Part of a small language model's weights: width 192, 199M tokens.
Each number is 500 + 25 x the weight over its row's rms, rounded and kept within 0 to 999. Layers, rows and columns count from 0. Numbers have three digits each. The size before them is the row's rms in percent of the matrix's.

# layer 8 MLP gate, 768x192, rms 0.115, rows 742-767, columns 48-95
103:512495460514472499483457494472534501517502497515507509530486506509504506547527469495491490550501497498498502524499497511510473517435437502468536
098:506519519465528457521491523499501456508522513529453474484508543507476503476538493521469488491519527498494506510509522503491451484451477483447471
098:522472519488470492459507521487533534462500514452477495506491541513496549519485469499520519479522551459476508537517511501489514495518493483475485
100:494497513500540509496522478515526558523496520476512505500507482471470459469518504514502478501486542482524525512449518482463487536525499529463534
101:571475548489484518479492480503511478494559516494494514521497502476531464509533505496527499467514491467496541465526503504438512537493489462483525
097:506480500523499466514487490501509491547480542428460480478526512523494532548511465471504478473519476530508491486479471482465544508521459478521494
104:547478521516486518469504534490476510501489526509490520520521504462524530509556544482497451485548520514535522472500502502466486521509475467493502
107:494538505504490564489520522492474481461517491506462473517483483483503459487527494524509497498493453469477543528528452509497508542510504505439496
101:508499563510487519467466512495520492489501516496462472516511504486460502474507516522496528539497498534515506543484502479446507472469478449476516
102:483497492479512497479511513489468500472458472497496524488485510463492515516545500491454492483493484533518477510530501477467494527478505486460492
093:500478513547495496457506486465513515455487519508520470526524510525485476519495498497537499513460516501511532483501483498486503540500481479509516
098:508521465553527515504513493511498511509480495491488518499516483514442506479533514449512507491544505472464500487493472542514513466516474520532530
100:536515531484509503510456484479512508482503509496487523531504458492472467500467492535486479509491498460544477467484516525466524512478480487500510
095:499508463461543545482503526506536497565515504536502522473462536517508496475462512512478517482486477515505530523515483513489481467483469519502506
097:504511485501475501465472533527498486469454500488492471525509572498449512467513501538496544480476451456490482531459533438515468471483486484502489
101:499499460454522503500536538529557496506496509448527530522497504506460505500516466516454495506517498481475520526530487542483486497513493510506493
106:496478505517520494475499501492516472526490556510518487500479570462522471535511509502504518517500495510522514539486470464448528498496488486463499
101:527535487481532499520460533532499518495519464458469437541475509499430489534466495514468518560467515488493481507499462525486478494489473505495503
100:512497502457498491515504502552479481548504488472560480500461495511501554493515501504497525474502447431502502511444478497470475528477474483515526
098:497514524483504483523469454536504504466499461438502517495535535496484502511501482547438521512491497505497510498468513471479489492494510487560517
095:485546483499500510457478510486482486513539478492464511519466542462488472513549471503499480448496509483499510493535497536476499500526458495486497
101:499520491502488549545539504491499455479450498508501525510487507531458501525529506505461492507551456469437522530453452516465547524496474504513470
093:525528483472509505480465489458521511536519482513487462548564509498497478507513506542473497494514480509458459505477496488521515480480495464520525
094:504511522475481493512487530488493455522505504514482502536463492532474485473500477556470497491525502488487519457493447486496481482510487502477480
101:518485553468496503491498516479535526471516492471510539484449499538474454542486555540517505517474451483517465516490526533470507474474477509479516
093:466485484487480516452533506513484460539512515478537457475506475503494535509482464497510462474535497527538471501488481487492476489532486461465471
# layer 8 MLP up, 768x192, rms 0.11, rows 742-767, columns 48-95
105:521483466473486549490498503508504464451490495500460444515478512509491510488489512515555527492563469492509476480524481490482535471482535481483511
095:518547517444522496544488481520468502521517493487454446471519473528483497468506530481513466478490482483517439515484511474484470507479514458476496
099:523518500524499477520491501489485457545509485524514482473450526460499510501547507536521487492503482469526512430505473503518495485482496523530482
098:456494476465477498495471531432509520521503519513499535473489539510504504492533503506514506478482545491532450464493530490502480540484481499474449
103:475521479527537531530458470501540485508494482519510519498508450521477507496484515474463499526472490491503466502485485490537533537526507475506503
100:500525496534505488490454473493510498509488511495476531493468545546501502516496513539510514511472535531486492507520524484490517507547513502450507
101:477524477460501485487490527481485477536506500531509523497482527557478457552503498498483513524489487546502520510529497466503503513541460489493462
101:492489487501486522511536533498506467539441503503514455506472484491506485524485555505499480488513537501536522489520530493543493504525490487496467
102:502501488487512540464546539508507503494526552521510473491470482489518487514515482504495567476467506514506525531484488522502471478465571477496462
102:523516485514530514470488503449455516541493495522450500500525507531484507512487483528502500551485502452547475497464527506522489487499497533510501
096:533510490568501510520520528482502538505498504499530476505517488490476537504500538522479485533476474496522538469535520466495494466512471500486498
099:519506512450466498527470524507495496526524506472509481466476466493478501529494485502485473480503496493495522503497476512517511477484488502502506
102:492487516491467482522522543512467513502454466527486451504516503493480536430492541495465520484526436525469535502540527495534481564496485476504477
099:512441502496486553511532530522508509491502499521530459470494513517515519542471444486472488524494497505509507509497511506460503487539500521529547
098:486483542526490425498524477501474485523466493456508498500507523477500504509471523521508520514476480490508507540447516479512498514506514497513460
096:525477513450465502470507476484520516557531521503473485484520492523486486466519475524519476491492467520520499487460459516488492514482494464471513
105:502456498488468511509478503476502451507467503525525499509492519482520499526489500480548525492510492517506528472470539512494479469521458480498466
105:535497473506491519503506558499486523545506501495487460486517485527518475487530519489456466491523478447526466501566529517494506498454468478476474
100:497522497507533495535496514469509554495478489472437478487512489520480489489498459523497481467456519510519521529546541495469420479530478553461510
102:505513548480536528468524512505476495549480499511466485522531521488492553493493485513486465507499486494517439531475477541499501517507510541536471
099:533526509505524503480526492441474513492536527541475511495473441524501552477517467515509468478502540498486456490508482486540455531530517539467484
103:488477526486526506462494500544479511462498469518522518476485513468482470514462493502468485497489525526479468471508498544505509535532513465523529
094:484478552505483491498515481531503510483511493501530521476527487538501510536488499485501459508464466548475500506516511484497482494504487451494460
095:474512530521490472521542464500477475490483477486520517501523506495486537489533505478455539428486473495508514519474515513499460526505494523460468
100:521516502483457529511486437500474470496469488494506537512443529491469482514502490479490531532460510489525494527480495497516513490516500531450483
097:505508522529467513511531452489477406529501500497486419474481517475517524458467504518447496467487527492484507487500528519558515517462501520497516
# layer 8 MLP down (transposed), 768x192, rms 0.108, rows 742-767, columns 48-95
105:502507508491445536498480491525479493510512489477563545466531487473464516541520496515533480473511455451525500458494498519506475503496477470460514
091:486499485538478485485498489472506520495463456508522504495535437523634508509516501484502536494488505512493525475522524475513483505546545467506512
098:492537529482476466471540531457549525550502483485452516472506463502489508466505451511477517484532490475498483509471500493517503492541493518513487
098:497503526501494484497499515491502505465499488502524519544481588497448466574523462483504509493506467516507459503493480454488445472490493509545512
105:465462464471541498454486475502515517530476510526501501490510492484519469533492551463507561469532494492526502492472487535492519522503420490512509
100:503498520468547498459515516514465515510542511529495540502463476484545491539535503526510506488511526493461477500481520520503443467459491467492519
101:485528491536468499515530493494514502503506484462445494519473503516491541477502524523515514455478481455514479512506507465483553514496539470532467
101:547517487500498522531468486500503549459502472547534503499495498503499496477542458461490497519502478466493511476502460486480471510479506515521477
102:528467474522497509555502531526485472500491512476491511499555492513482561506461510495460496452487476514469502487522536525498493495533482514550493
101:513440534486506504484478465502498481505468493483508482502515512467501516470460509454520522522482524491499480487515474468516484491522458479517552
099:455488472498420478482483518534531492506489495513454537454502515508448501516498515469520470470502525521471492449464501485451549499490534553508494
098:524514506516519505484463528473525522515537524501477512491507502438528504482540521527487494504494512464488485501515490480454498497494512542500489
101:509502464490523505519518489507530477488483541482494489520513530504531495511491501470455518518493512472534510535485530492470520527473469508466471
099:517508538524521472486509464494525432505543562503473501465503496480454493567493488507552477523526509486480521519481483514504472495528471538450484
100:516521562455526448517532489533536524465483466502524488486478478520499567482490505460530470485497498512548507485497507507458486506529503515464489
098:501525513524515511485547479489488508505488527510521474509511560537515483453533483491511469508486435534507489503520448461459482512493532497463508
099:540530465523496504516470486512529497533534492475450521514540473507553536472510506490486501481496480506516509505552479510505538485478557520497474
105:499506446515497487516515517535515534516473495489482506498478499457530488466494531472490507499514505513467501535545515489512492521467629506480492
101:536497501471504533520507524476458500510472494488464475511492524532549541520500503479491474517457491474476503543509505513471481506524393513471465
103:490535490471491535494487545559535488510512508485523487515454498469486523540485502489497509482464507509507513526496527518498485523470479495435457
101:523472504501516489497512455516446470506493537470511461496542450479496493464504505505496495525519521521490538536487529472507520516536428526451533
105:485488506474440537481487504507535452475501455523509538542485496527527472531490489483505498471535530491489470494520517469504507472511477470502504
095:524539494471478469452512466517512513503505502506506468432527537469484497499506508507519489503465481486504534524490513506493455469511447487521484
095:481480511485484511540530548467511461476516513521526530466515509533526508496562519489500527491508524505495510486499484476497530515502533489522465
101:500472525480513528527470520485541471504508545474475459505480488455509502487515503531530503526487468482510523487504444506503448471482476492504489
096:500478576488544478487543551489511488468472482485510514515517459478550486513458538522490495495473460516492500494532546495511518434541589510524515